config.toml
n_head = 2
warmup_steps = 200
final_lr_fraction = 0.0
seq_len = 1024
steps = 4682
Each number is 500 + 50 x the weight over its row's rms, rounded and kept within 0 to 999. Layers, rows and columns count from 0. Numbers have three digits each. The size before them is the row's rms in percent of the matrix's.

# layer 4 MLP up, 704x256, rms 0.0529, rows 281-317, columns 128-255
096:472538469420522456446453598562554492455446563509528433486608507508514379551520450480383469469558627504496610452524464428513567475497536559586393493356405571416492544490460463484486500443471531608548503467472469475505467438481523394526477446491512575524517467543518532439461441480451482544433488448450527564436493482479519532490507556475538456486559443550555541532564480533503468510509
097:488540501519551523549522579453457514512529488526491492458550533449456475453481582532434483495503551399469507474392504526482635449504499535488464478544483530532505427530509526511421654586504514441527532492423599549464571469454518647524584516407532525518503431479406433507528559498516611522408539504401496483599558577523569530536517527537538571486480549518577494568474544434419449493609
107:429492480566479481576350488535498470493455389555536522442501568539442516599489508460457611498462489434473422492464490540457485513405509588485459489403521504516511463522586429434494419534472554543593531550507442531486547439519464531555484487476459594517497431441567426470572509572485471542556534502461512486523498456496448450481481447402482569466461532516452545471490509495476517408570
099:528531407462501502428556527517478540461479502525445481522440534485489447518351449472499498455579426473553490502482461467552512536520534545464527560562480527471435479451453486567512567447495533517530522566636517445446506497455486514542509563490557431447509539512411529410424515530503511534518490410487517407527426560500487534501480584552449555429477486520406507602497520421495554473541
103:463552507530512516598502518546541430552588491451435467492532455433553480564382416481430483483428498578529456450479505514363576501506504493375462614502562487482507516484574505546520542469497420505470554486522517477486567482449427490391405574511581603499531479473543549455468467400566521526520545523503499528558503472448516515550567621460498445585572548557531516457501507540523466569438
106:602531523472573590554534427497526575474540502550488459455557552472509550457449579467497483501547445568487582458507524410531487454486489461432537439459546481426544507511510455576478521416544463589517502516538573529582444510509516450477514497577401463535499475506525504531485460630520426490455563473553475605512502575424470527435477490515621468458476506532540567501516509423511560497458
102:467532512528513527498515495530481394575452603527550624482458513504416486423478483514563499467496530612468555565534437602525454465455482432528442404448569504461414577520552561469518541461491543515485508466581583430588520491541476506537569489483485499591519538510451549558487436487453534484456626562449498491517573481486561520494584603615502481471447453421522492495425474417474538558496
096:502490499428542437354497525491437448500583514556502559530497493441495464449512453534482467489526477512500433522517475503389541492451478474479534445412509506434480492560578516605450514522470524472512629568494547452548607590532467504454483501426485607424437548501498532464415477545469569547555517553499489543461584537548488572572549552435440546452483416511512552493470494528614446466522
099:511545529583515526468420542376573523481559402437417545595498524532449456520499530504529572392546495517404524442461575580472505509478495438543467532522481515453511517445520576417382471488500427458485555495455595520511518486551410472513441504570463496428564435527562581563502533599516503447507515514403533521462553543540492534557569458562584475484426465472523552413459459510493472449519
096:513601514441539543517573508442521514503472460494524520504489611478481532492490545523424538455520538606390457530478464598583590611381526474447528501547611524483466603450498494569523495523507534495550487542482536560556431425535451538513473426522541419450527418483486557480593438577543467520468612575498469428539495447459566541521519531549438586561432412478593467523546492501472540462533
103:512561447593489569509496456594548472450557497553537542512516520449478555494519599517522465453493471484409558501400487460401526462453478546482446540545575515467580567545425519532461498499499450452522529445522551505515397462529554421558446473623437673518501481584552509502507473534460572476513401443585493545414575484454444480443460479528519466444543442518538511554464438522537490501524
101:533436502479548613561511539430383515515423541517528603443398502498545518412519534569448483499459528519492556484587512530469453557502484537514427540401519525392411481487494438556460475566450468474448530465509473507365499544541599474443500610542596579517485526593519450540530520417407408402473526408483503514455483491527464490508557560425591493453478457566537401515537509458461442471491
105:549551551584422492524476489516501520439419485599572419504529484465508480464489461566396517480498536533457437511439557472489452494506610403501425464460477551557459380499468493492599546503516524489550455487524556588542473496412534506490444605624544516551446432504504493410578491613613515452360540411475520470460490497435469553511443519479452443423462534467465610522524472547565492537510
104:440493474455536428528503463564551506464490449513530455448518545454593515462529495437508417567526472551463529448580483437508490495510463575432493463525535416419505530488560497540488508442485516539507483469511483470441524539528487504464626591442530405486456513492376485537529480578632501510474563414443441468536544515514428387422516427499588460548514571493541545501442458541605558500490
104:508545499524390448493502514467444527578525505539526501544457523555502490531472513452458476487472464549545538512517510495621585363538607535361467495493463446442459505499475425496563494518522495566527494517616523519505468529504470395494431490436545499537457421556470515429491476648553488530498530473594473567464478493510510521609448453507566470555494627577617517465589520446527500565562
099:504448544444532527578538409437486604603557403564537500497569481482379472542522485465536474493567571432453529460538502495494420549492540406548502513501522521423498550574520484424429435469503483476539386438481470452504616476554517493477505471487470523483450459427512568515468535530511555508447510471419497544463469455620546446535580473474476462512512427499558535540589483485510486420530
104:358577522509573580499615479513531462486417469475512524591509490500495511594543524518530563487575470513488457660484575476502502540483490510465563472502457501512376487469464547462540481522449545503601524530481538563492474491523477503582445527565552578541557526504476534516498525502531460534528591456478449481534490513534543464504462439455566481481345549431488553472453553469542567513531
105:522516481520483533484414512501485533480527447535485546531550440485573566493583472493490391525547458518483532569435583475418467527558545512516545530470473469490618443499538591485484533491524603559351552526527477532589437523438492537567450375622434451461473448438620518521578504377504565480427576447476539501471474492542582496517508503499520501468506530492624548523562430509497471457443
105:593572436585410434529606550431479583528454536463565574534450542534422468500491398478602507575521489623491467497542500510424531522485545524507449567454564444537538466466444496447486554550584555523538498595524382509531553469570543553481477610507440471476541525484541472579553546494571518442553510444504522438420512509512525553505475534506580492439446494478458491497509490479562487537551
090:480445557587355425465415468458443444490538469481512536500436491530488518521522501509438498482504538445497507503578530513441489546488513462542492472550545472419464503499404586533440528397482447572519446486542515465487557556545490578499546552411349457449537495458648530533516532489549483505566528472487526448515485396598441473491479537488506432520430431436497436457435492420481420462519
098:498456464558557519477426527603571449543463510535464538532494517529450442576578518416431475495515367481488507471568534497502508491551459501485628438508478558475463555468546485518556503517497507342584621365479594496553517518497398574600501455446538484468440543410471449481465471516593442487493496486475503453496389501551504464457466536483571444611512476451538427478642424482483473520442
106:459529486448508522554438500456426582544407422442526555453494436559445441548556486565493581418507446559546552599515545502510460468527554428473466571517483526531499556470550506530457493415508489539508458479497429345521465466504424549487511450429514495533515581545527429503434546486485547425547422491438481463631546488538465544527531455456545548504493533478512524464569507532483478536507
100:456534476454506468547465470489518533475479430451477490496491509480510501437490442490450477469549515575546529493477427397511466423417438561541397526541477505518465552499506505450562532470580495518471530390515481547497432510430485473453467493459622452523451583529564485482554537462577458427541426530501477501587528436488544572491453453452576514492579582440508532524598472439526582539493
105:502571464575488495538539523458400534521493544519516535503501542387485532565502597477539458514472427464451524459512545441496483509486585583504454497541549481534350413466536509535465537525466480454526494447441455466512521545500539543527617473487521441484546451450512496488480438479545465556394543333563489468568525497526498505583548568445487510531518527536440562521641415486563484492401
099:570508490538492532450464517517500464470444491484535587533518513553488543545459497532455429522508545495451524563505509513513493410451474499383513514485545553535557528450478474449548448561454468583526573454496473480407567538484412479519517575574482529522514480460500451543416457449442525575443469463513492457492542417487428524561505630538524434482513566405543448485419447454544451462435
098:480491448444432528502490339552482500452535538503489492465532529517556536614498432545529459485460505499488504495509485473404426501479490485449568449609518430481442535513524486579458458522514501465591482514467426440554551548443514522497508459417462486476494493499523501581527499394474625489488459590526395382465436512431483542428454486545525512530524541429552509533506441491468458457518
090:475542509432463533446512455520528518519471474583495549597507520412535555499536489437553546562477506525452428558451450465508500411570537567516563481510526545510512468455366402424575464541485530522516576517552447512518451491551419525422568505457447534420465562457538542531570467486518459549369523528587516509497603449501474558481490489526571403438483574451411523488582405498475471630470
103:543463456467494506522529545580430543543444518453564452498479583531584563542523492492437532573459551482470460516471512444548520547459546475508515510486572511477493597541415501477522529436486482518416360372434515539515499522548510495492424577492541537449534562439483583371401593453521530493492545533476526532478500509485575530483465526525577581494553431502521564517497515533389481536456
097:483518459497531470569445493507499527565367416531495509454478510489569447506481502477507476475481441534478509485543442538505434534506567483437481539546463466530526459580594511432453503567487577511492536502588434567556532409482558540504447443538466536415537386432582506543496601521480569422530513584504488570422501566439469526516502426562486472514477471525511520545499480478431468504505
101:557495499479570529497477495505477457530504415533419436470512448559460518445532510472494519539544482540483513546511515494483430484460483569445534509490435627451497554421476487489486528515456518514525368518564498575471513535440445496502571460526564431511467456508483467430640432572567588564455492465424519556625528503528425491480483505505534475524478512482414499590403533486523499549551
096:466455479524515500502438358535414460404503631523516543580500502485540393507526492500462421506491590503520486475449507455455535521521479570549488456567505501491479485624515478436474468448408452534611563488439509557455467513510494514507521408521573482524567485466548438487460515482472465493492507514591452465486459391575481483496583542648483484511515487396586558553524485517539468456500
103:546536482441464547506501449466489533567479518514559490500629488495500549516490520534469544552542534465604601482494499543606452518408499481521515475486452538542529518504469473431458468622511495419438493513470547548500443420511481566624467593515562557525399501555564490642479491441457387458524574530525519477483540595435489533507407405456479485459479521419560489555406482584427462565556
101:484412473479576495471554560542453439575452485494480515468487526535495481588479562540490545503527538478466462443474463587483546503512442538459500537528407565543527397435537440412442554566520489588433505552505540513522468425552457458478518507584519512535512495476529602540490504432436580458552531493429528410429575465450374555476468440486586474490490428554475463586469412542537435448470
106:453461415528587506495621511521506525500466509482527429509491495451449513488441531523522509541486608469512476524497542489486541551483527487421521512433454502509478497488583442544505516537404443566566569532403461541526532557500394524423536456471549500533600500485489574525481551451497494432503509477515495365534443498488506556402527507519496518397507446424509544584491469471610481490440
099:342492443603515602468558498401457497500475522512541523488486542481451435469558457562498500507482469514481453477491514564535500496550512510507540517506386472517525514582530454623459615522551443513421481503544563470568444592495487500530453462483453545546426595454503454571544530464532463387535556488505418515511498450466441475563627495522351579528503397496484496513490506485403562422523
096:537572496484494456559531485501558520487469549465404452446501512571427528441509489582516490590463511496481498623457498522484423498517504504570553530521554416560636489557492527484517527621456468564503475495535548528436498484467593512457490442547565485467560581522446536463530506549434550519555542490538538619499551420483496458409468512521480501548454613480565479513483479592389538530643
102:482506527523502518441440518552458509528453530547520521531450466467376521513510570490587517584552561470547510451558487547531546531448504552510541537473579427495553487505457531487476404516547532464555582446522553498535526479347529581394510552504507465516532518550404461444479601612479495502559560439468547447485418475522526470555452497508560488582479452388460564483440513479506576491524
# layer 4 MLP down (transposed), 704x256, rms 0.0489, rows 281-316, columns 128-255
094:519448528575509498555505435486435454517505414478502473519382434435465537601550465493548511450469390456530488481518489527553545538523524502520488444569527503498519441543532514476518545549416531494493447384468452545514362452571521528492465500465552557449526445563438558482484507478572455493522595495568485505512569426505441436420494463544402497542478501495479398546459484459495494495524
099:525489462466538589497530517479496539588477478501481490528483487614475467517583403457508440412587481579527475535571521536537448525611557496475557485525497521460508527509592462457406461504478410515440442548435538454501444512522496528484485463476527554579517477569545574483540542420523545498452538527543580423472614406449451389382535553492508485602501454432403442403489512481497532520498
109:453555639523518491464407519533505553434452518515470603484542533537436510568451608377549467495477557456496576503580435387473503477584506557459547470491463546504473475506518405664444479514514473557439475510605483519416528438434503537484528412488483497496577572450485515556530487473552547510483532496552559502512532508601526470533433560554513588488530509534560478521431424419500453543564
100:479484610403537572592502466547563533507563526510552529530456459555553559497532436574491552531538582519491494453509540478466497447515494529596524486491547472586486479507582491424498565598527518472522461503517484483481537428518443414536478418570383581451503434413592477561526522530516580483538542535546533529472570486534448467490564454432556397510522542400492548557501466559507566488463
104:494425489514484468474525489441418514529535526524516508544488550374512441507524569452432424349514421532489455568496588462494519505405516559469476433483494513559537526535474511481594447613547535505504506522519459448608497458551507436490418507550550424480589624527554506645507438564508469484527469528477457513508488512535504530556495404508543502365498544475548543561361528516426556469398
103:439451446476410481400466526420545465404475487480548419556504491543380558470476515599497519486465516350466479564422478470493552488489494551572439529486520465449421560539578634508567409509495510511510493379494512540482585534493575552560593517564574574449516455522455570407517561395513562517470458465506470501549562531465495505515456561489435540524513527518421500488514507552493474428498
099:475500471465490488585535448471536629463440506481461496409448457534555525477561505411448541520548469485598497442527483436440567395468486608500499530631460445583527479468500442500519568449484505371508498458386544609467453546480412443485529569525456531488437522520541502549449550596530566471534478454365513494506496501474469467456470529439484494507594515457499540516482542543509446523542
095:485458443621448598518568474473541439462430420449450435448569444484525518452516491473496502501509487584453484494577549523540481471590445491508557520568437482510489415502416463487490437384521526459382448431548480540527475486508453454564443440539488394495486493316528498512514455425436523501506537445461578482508514531390511551468512475459438509466522569451472464521527526513463547570521
100:394498486557507460459489514563432502410555555495514552489424468509543538520546542448566469537522530463522505450571482486501438488466550548527482488498508422576459454592493542557586548525378439505498471540535457477544494478480443423521496389484570480463483627446482505458589501506551598441539453464442527436488559453460500464462495510565482442557481517497434554444496420493605506588662
095:469434455576391498557501477544452489423449506504604457485489498524445520482564468530487514486389576472515525535479502472429490514593443490482517537524508481474454432527519540404519521520496375408481527491561492559476465527536536497591458564450495500409497463542553473528390498528524491513542509424488534499480550444483345475613557536454566521424453606521461526501518482465636465496450
097:474544544539489364476489551425555370469571436462567447509518466587504558464524494518534475513595564493510486392417577488543492540481433557421484514447399536466466524482437552493398514511459398504451543601501492423403609473480521478400518523455518457508444500508515515572510547461443444420461520582537519505595510574501576536522513452464497424512479489490508466514490467465573438535480
103:441607431478487502445510581542549497530555451527457427468488540494533535403468510499523465436458528527448558557510453471469510518490497519498630457502470474616540418398509453567519493576499461505460503548465466439536434462465516499545411467458469525468451510536489530600521524481390468556491536550478510557515500497480531532472520427454464483515440446517603602541520512427538466402474
108:409513489395490479557432473479537479443482548472450512466481513510436504382534450539499372506476447526530442524522546509448501483425449566449554525598428552386538413561554503404498547478487468473424543535499502532435528463572466400467531488532417429488518589413491440405557568453483479458482431469546588467484469473517519480544464458457532537534581602436457401399496510489494554513509
103:614449527470484453580552496477460501433459511452500566530411436555579514487458452511506463452544564497467479541498492506546486599430525504509569670465486526595503559591508559543512554466532443462510472593522471542539488475526511364549478452582548540553531452539517494348519491470477553504572470496510487547551501563493487473500460486504427518552463526537566503544479551488458541490528
104:517510436512488500531461512523503491503511465483463502423516441352455526516427536501554513476455515575493415468481477593459596535442496474548493466515522592559521454497520428407485534503478586496462557556515499525571468528526492505544498516589497450513518425458563423597518475486483543515482496472431595499546523506580580488566560515428375473446549479519506494531453485528519370428491
103:433549454451507486494481515504517465570516580474540552580488515558449509494503378487412514520515451457497456584482503531489480529456462498510532515557417525426458462473553402459462627504489540550542499506424417502477548439443448503522562509565443467454511455430358529532539477510505577477572503502421547510475519495590504496516445579424531415450468503441491465443499581520477479562433
102:496438515522441443514466501498436578561535578547465528455468476562478540443443581503506474507492586497578458479542488492623535603542467482441504497515513550447633476517574498553568449505479556539427528401568476582495546491550483493524451462439507480523530452378573463558472504405547497507487612483533519527421552493498565565583488549522475492416517540510494471523477552562480521472463
105:529558496528553409538431522529397578550392465526432580439541562429507504544529484494491482498527458415486497535448492506545504588373433516503522607489495556471527521521466477607427475464473502430549489460482509478443446494546448469431446536603548583540525498419493535476566577543469558442533497524502503415463507437501511489540455497448504534486453514505489473461470418488512442486496
103:497531450472503422547446512427502482501523403500465424534476533444484549516451546555507461434495465461484496477489478537402494556564464420470545493505447460495489543617518445515561447456463520408492463560430487454516498469447501487478459506511508568564521551398453509545509464567388539447501383487482493509614559521452469517464564415431578436499511484562395446614444552507496488537397
096:468533432346537487442510525475507487556537455484474493350477558444534480524464445369589503484515510478464569459498440487525508433457465595474499427356611548558494530528471516391426504534587560526525591566481471508510485520514496443527485468475516450598502522475472476463496455522442468445499575540493443483535463553438541485499483415480470463425463473508551557510472443374482494500496
099:471554530401473561469501494420507536420472504448561557471446502485629464450466479482544566405466526483607568513481502480469518430524491458470435560509453488555501589459558538458476483558516466492479603531489470509506563493472516474523470587505403523475502561414551522401503551503391498457580438571518558516554499503473476457509561416476555483492482502571396472512516553513478435369518
100:484525389575476491492572534464527505499497525568502511435497466585543532477396533458435528536510383445388352499529522525540493449520489493460479481549566478475553549526607470482433428450490593434477556492442462484476462436468517407456478491579470571398464543532546507479494395505575428560420568535476525515512472454476507485529478497497511380525554474574438499533542428514467484506521
102:464486503495435462433457401463369471553477625528532493505468592495448417557549629513495523443533484476453528377495475475528532544503506508614475474505553533569461529518425486442526405595535521511519481440515559465527479492401464580515556514509468483526535478524450517546552515502451571443457415454513485495541521477417570512492576492499529544511530535383400507556519512455517465492495
104:547496446446469478439518466443502443501467562455477570525476468544468371478511543518491472599566473553542538463494520543552501504517513556474501544468452458470464477507393530449471456529484486573491560446526488528490428493436555490525478468558427428421492493448520396430476505487595479462488500548448452482520429477512460578558480522468449522456593469408498517558481518464348473498494
107:517540571524423502470534360521435548403373566443533553466579494457409462458563500421412560500494434431513447447481487438500480572521532473505494453468519502577508580413461578497532530491602495558536466406510597419502505460480525505483516517527518527481525497474498441460462508544512542379427496532496460532475629488464491521538453427467404523503436501569591471531597449496544480571463
099:520433584466532431536507559495458524536492485518480506549488390522468522483551545494528588419469411478445473530499488500501482527586527502572451512528446544437553519568478459443443403505474444501423503426531505453547466488465512529535451562520447495486493513561463487419450477490603505526468533500543525506500433530545478508552464586545500468476469529475563434454475457474455495535494
092:418470557509464454472488549576527461491493527415494518516455504538471464525569474517456448472512560464371537517539441534446499539485460443518434579526462505451562505433549462451412510461543451523534441412542501518482466446505552467581408465545542459498531492506524529540412469454557511462464556505530483499429485410437502419479553459525490525476450464469515401414421556493399466568564
098:469469521528434552431523464510554450555528551611585441481495484550507458454514512518532442418492500515484566535502457546499520625583572461461471544437477484545514415498481583522506488438532525507458465455547444489515467452450487425610556465403487500474513441490562450476470452545604521511586499560475508501447496445542426502498519582557434500541437556412514567545516493497494458405462
094:511476558423504401487521441532476464489533489588448463492488579462552430532553524489553428530498453498504484475400482483489488490454487484489488503488489475416512388410490573512487571486556523470565577455511423445530570423541582456431583519398448434492358465660468474460509474496513507515471491457453460436486478550453537585448525595477549433425514515472478537491517473524439508444500
101:511524458536472622497528556568559497484494533541497532412576547597536451480426496574515490542424484441631431436489536429490482515443504529457451520469505411486508546459511510444491562467555406506574565563465461539540546564586555465530426567517461550547558570497460476437545417519434531444513575576453478444445494523534459435411506499454481496508507442456515545384489473400464526506474
097:512510464535468488448517583434543530506553515473520533514537555521454547488496475503497549468466454498482544556501485555549430427491454484457440542536542526509521528417596526498452491498584558427460461548417551488608602591501524472433550501597551567465522335541435520524487520517526584500459456499415414489466414527501501490498464473355520484599500575557512451564506468518463529453518
101:521517471421518455547509567549464514519446461521480452482467464526526539470492514432551540453578432516497472468501458528547553565564471555366445552473468390483490578523507457459505538481490537553499612478480537589493530499454498490516636503487608501565523548540443546557572446527454640490442493578481440513533501423454525473477475589448469531564528499517650474491452487533458465484499
097:420531559490598513448471493418419530524527587546475550536472592415532557518526599566520507434517459534545609531586597465525451530552478575511441557474516551441507531593475453496452444544394416481566511511481538550440525572441531553457555549445467499452411361524480546542565552463515427433537497470490459442501462545490482432614503455595487528533459522504518440435520532426538550518519
096:518445495413522475535515442590594534502599492490505526508532523481525582541483535463494509516547505494502521490529471560410428407540599499568482460544591568414399458534442501575477569506553559442430500518471576593484484413491528513453461481543482505488502539478559476522464567508458493495476491516404497429509526400466483511537517532435515459516578464543480628491470568509480554504481
104:495482452447484544521459436539513460477527453579534462450475440520512590501468455498520468476576534474541505535456603463557579416462490550464488539553491462596442490463406542403559459470494632411563490573358548531497514427584484461526494474564510451551436603527517498563509481434528529572506517599467540537510464569512561446529497518522558502545386490515520518493563342478560464481558
101:531443467516470434464527529463505530583503513537585533538431505500536356518476448447485501454464485530443472387527544498543498445507493524489527459587495553427411548495413447470526473548522501463536480476516494457415473408495434521431595473508403491468512475525621511494490495514485543377526429458523456377516453517547540584561547542512590442467604452575436514454529461501557503423487
# layer 4 MLP gate, 704x256, rms 0.0512, rows 282-317, columns 128-255
100:503499434501457465479442497498566547540481489503479423525456530513501441518502563496496469575456414548524582545569510532433557609552530460509384495404500580507476537489501447485416482577468440472493437498519525513497405539557481407522536486498602539434575508481445599452500495541457543488506483508479518533477491440456445531412563522473499456560501486583524508507433463554584530547547
103:577504502534541497462560455478451418550527475481439466517542498499492589520518494519542482539497510484519488452489548456457410530504503487473456467487501393525476466433545503574536474540571474540591516466524514538532582580539487370489567555427538531503514446458426495493417510542435484366536484568510535455434470543398498532598483491511436495506541507523612376450451437466414472540504
104:480487438522467444481523491445575534489462450599565465452495507499513490661452435540409404523546440437489470586519495363513506515496549483505491571481481531405494499451513474528562568404473368466491464540503471447464570442509452536565480601477520516433485558521489496488388533530458513639588469487415507480582491488490502541500475634563427524476392486517520484542549537447556531515480
104:469485513515461445527464435437421536454430443521538572493534489493588554495537607522546545504539551428526451517538449458510515489364450475576533442465555550400453552470456504533475413512440434530430539413396553538505423523479530436481564440520450414491512440525496472449411467453458562416498512547496494521561500511494407511481487448493526555483527531525480562406431560510478521551478
102:478517480533657479536479515469429552504449450526520517448542449490511463578468546494484479507507511438457489485521437494510500524531519520394507407491500446473503500549479482504485470461482408545542517575466579498569493423512561440547450488532429521493540548489518567533486534522568559590449522506542500520573455604465480555402541501522557482494496499567424471478579506608578485465518
102:430497428544403530477627534566456540441456415471409552528525514535476538479529521405542432446486564415629483528560462518540489427479543547459504498507446406324491457419472480513465472477412493572506546486556439546550419511498617471522418472551601528504535489420569483569549514545547508505455525564488490561432509486508555509496563508433572508473502507541586513484511470489486556444490
097:559557515454420446546516551575440525586424486478514437522468491591465407504518495562528445471480587529611435448477574532524491498545560467502454563476629509526470443520553554501504472527607479591520488445485455491418463486513465512498496575515445545519546455547570485611453426540418459493537466571528524574498541570501563545460535484560541497567541423459480488554462507415539531423514
101:373524610638524574573527569530465380480482505570559525476506492614546505498507508463575490505497523552472437527452456537442431522500514457470574586518434551575462519445507456447516472538502483562451507532525468491518442463494452510481432461507583516537554459543532505493570534555474450473481485570571472527446442562474557551496531492496446602547452487428448504548539476483390525533528
097:533471496509508559555438431570488520498484552590550490463476518470486457597509605488533529442532593520464416573547444502495445453503466597502572515422486470402513519505556515443433534476499532476584503451485498509519495498551587429486455382536468452426484595477501436548449442574523425478525471512470519477425465473511545518461400486527464530543482596439523513541571543460538549485549
103:487542440454516595418493502408600511487505480454520600505438480518497513466515469550529481423464495445439532509525595515465477454551494471509546490384551507444437498515487545474505444603388545533545455446562590543475526541505498452549481532474596510532534496576561462583497469503481508504569451436530448396414553480485505582461468447419561447518569477429408520556451508471533424486521
101:503570586450580553591590519499565362539501461490511449484491533513465512484470425501527486507487542492527454625484528496514528482563574622492486560573486543455565396452520532452546518536438576589444524549514500505508517476426562542496444468505554573448466527458453475560487474451419473563457405473468467508469523537480485508439467537492496497494458522551578588539506542433477563495491
101:570464449485522477552591473546477561507595481411501517559472472560503407554456560532494563538536639544428560507509524486517479504527432567572430481477488473568515445556517605461471446538424456545523495498543488496497425485463507564438493504403414500476510533475446482554489430504542515568600548509521530473469479551548534492487555527513452485576391504528483535464478546379533431490523
104:453437540551474428522454449479491491514449510506503494514384479543474476552420446518439591453446594455459605451662481536555463473551479496516543425539478513498422602507447505506388520635568443539505492562451516482481552557472497390456410409434455543551481469551473406481430509440573525588518450346532495552402489460545501535545524611497521475491490509441507532557496522473500573461551
105:517479628424430508656453456547423456587518454536506426508472480498500529484554437490530524524581509464518525542516459476561465555595462524445434433537497414503544411488497466533616581510549396545521498519522435394521526459507492532545516678537434518512486492504469456539576426555508467499404526580470480486426437389461396469479429544462486565505519490421498527485460511474544437554518
101:540496534451500513511497532433436560434541525493599455533511551521501485521399519611472416529502463465608502481507563564483414460558498502457503601493417513518458457493521520501550535589499470510562542471497493535537495542518436432482534552431543575517589443534567570464511563446596528634485558526560437393521538543479612545400466527583490487409570468522489485544453504489475554528560
101:495553414456495600572435555474515581504535471544443479516495448489573495460487595533507541605538473467521436517427440525576407406469482540478521482518539560438474521534645490517432462444534514492490475540394536484442483568557488501609508512486506479561523572549437642417465533423549556467479498562439520530503492499568489436562558472456529394525504565438569501424436585513418530485452
101:471413490490468586559535514458487596471509555424578468480543551527478513562523449491475477579459487543536564541484581581413511459509593520411482477450515622564483461494540482514422528397495554496495515539568535456531455427531525454483520481472490572426418490505470539451529538399451464593439523432582551467475533523517591593470595542501492580344439397583518554466498454445519572508452
103:493402535468412563508499559535517468450444513517616519515398545532403487506455503453407493525507537501502467523532516351499550432463442501527521509420532462466532523521496501566511518535502525476497563444505492446487494543505524558477625628488496620571539557401496518506534537514607540460487439428495420523417556457485557490483498492500521563525481507425461423590508500457494476622577
097:599478430482566448534499424487477426479468530450397568522554511497588556493470633523626465527419440570551567534413385452489501472438486544556463496574526495527511464509464489484366482506521521560555426516457496556465472504513478529481569474568414469491557523542527541448497514528595538450537600452586454550403481553497397447471492406452420476506538450529556558609462427433547445422559
095:575448470461413468431448414482601480499536528512491543404502452580565501487565505517467503457582504604518584537619543497453522527486483521417512506441526444479436426399534504509441458467476527497549518439574491501570494520499490538534484429461532491483490486385425485449579504509503473516612372549491529497460615537440562550432508441389510509504499563424478557450455488586495500469520
106:521467410499519590576510601555485525547575520538518467490487557452487444461440364487437535495554489472548397506489516481443518477457485616398441470526436523425531472491499456515487570515544560490506523530505487499477512500518562516511555649459507482469535521511518630520498490591480467535481486472502500464465535491400482504440457556506581535464494393512428495456499599573609428442479
101:490449379476512545535462543503512480469474446606516570684546469489423469531584492444546495494556474552543460561493433469547443559494450424490546484491565476501479360449529505552389571512465603524484503484521509588457497435473487510486466422578523498471461511523523505424463544414494510595417467489505466504525493562447496599474531513540481586529507483494482451511525524582464495585511
102:601499488547529482514390440398507495536458492561587469401513508434505580489558553519487539465535445433547492472541471483600460478450426492348501414518563497433455541499519542521416530520449585474536542402543480527521522476477463537537519485570481482480495512512589531488583574565540503488561508547660492439471427503543565478402474516577621480488449563480515460428522558424621436555435
103:544415566565450536496557385445507487457431493457570481444503582500479467516570521507529552514462492525579481489495545438433581502488386561530477446475436423522523474477406541450467403493472445461495392482527473511532465506414464506604441475469489487562539501485387640495544581513490440407558436534517497503524464542521504566482442498455565559572525551519539525587501525458478458538518
100:422532503489490503431534476487510574559403536566525516471604562560538519508442499562485504570507440514496571505479538534498496494413516498484571491625497490442497544588475584504440391578503449516554578505480536542522549519471516551491597510536485542453511440486593473498513472481507556411533539451512535391553486575419521552452500473426548555585447499524487512512550458455609464509667
089:558502505506536458527522585406419422460533468455512520472442528552414528476414589477487464519555483500513543477520494473504506543604468453511537454551539511527461413431575504507474409492438597419611532556428521402478379487508450520464497541433531530588556489423487477540489473505536573504522523426408517470467501489494586526467482451508462549438511407531455511505443581454557469490487
100:523413503549542394522505482457445413570468452488590559549464517551523533508426454424475577490486496501452558532500545530606520518521505490626523511479488555508425521456582451406618486505464526575483417534536460424550515489528492435470572489523537580505534516469424611508450521504516498547585609511559506485457484534540500493562511520443497528506542483481479504568527443451455464460508
100:495517455500459584461469538488481577444564498459541512522532436609515489470450616394440469603429551484475544535508506435518440505526573561558552432496454530575502555442499476537424508477477499519521488527481516517497464537502551507471535541535576496557528510464499452494474406451581418601488402526473400491547467479481393556483526504504486511529465500369539467467486451486539413493490
101:448489508566572524468525485537435504555479464528431546489434529450556400631487487564508468522470478513451474533493454461471477464526546559572413443509505463536518558436455552501417491455593432540512488527582504579448516546477598541497591544509475510550441609499590518438531455568505480498530492465463396540463444498450547504420493510511509505575522409504503562494517612505496494534438
098:531469548423480457552485582491498532578561524506593526496521491572540551347510400649477488523530433465522466493474529464553456543617459453560487402523542505489572459528454496456605500525453552541459451446525534477519522440542501542508541450390532443525469504535494509569532480505519475583603503519509515465410492552551577421488569438590548535480530551563477570425437520392404457505462
102:499442520386476540605524524410511517568546494539571482456393554527495548538474510435529466440570507508424486456487438491542440473505437534472530501553479492421598531518530522497514493389555485497468529519473494420526480548602439589432531517551491490507448549475378628424520392494490550460529506475529572578483554494486590514465548567510553525553475477517464527478536454366505449498476
105:481460530522484446498475564585509361468440441457547490536533479573518572528523529541459516546561562582519596498443452487559529533524512545546481495470394537484419418528521564503466547565563492540519486510479480491494498484458434482497529561476546576537442414467501443493601529444455583463469434520457456421456434508452438571399496485483525587449503485592546548510514465590509408520577
101:496431449494477535417496475570431464494532466511553490475573482517532508545638513545518409437525571483502547451500494539503544521515590640417516511524559505528507455581521508446493495603555483517475544451516462575479542528434513488494441434491518538491440557593583530472476524402460410526447409564491454533510502432444563443546566497437498439475528438467628404376495554482537470469481
099:563437453498448555536453540552569465450483596502455582554390428466552488500526544465512603377498498437594580505491516450484466491433480491414434508507501528547521514483450552408465480545445514512428581458446451564436470454508536416400480549547535492582493412480488566502507449518522508516518463615412524465476553503519527505491484525563534492443395519493476510449457450524535452518509
100:480573516455435479595454514411518529387471555486460440565455554477435571445424578403537501475554550468505469528423478518536510460548561542502445463470521487477446400431459477397471520523438464481444525534440479516543346558505602433599529457407569472504501526495454570493515483534495490544560496456533451525444469585560526408521525516475552455445473557483587566427535549553505491496436
102:558444515533495551567556490537479476490331448517446480587460524505495489470604524436565485461503455521525393457494492457583460517412515499518325521399467525512423525433523466476524535514461478466515559570507526479478524562424567557536485488511520527495478598502555589555530495469486426441487501412460494498531547591503512527473545539453447582502404438493465522470449490475443478491439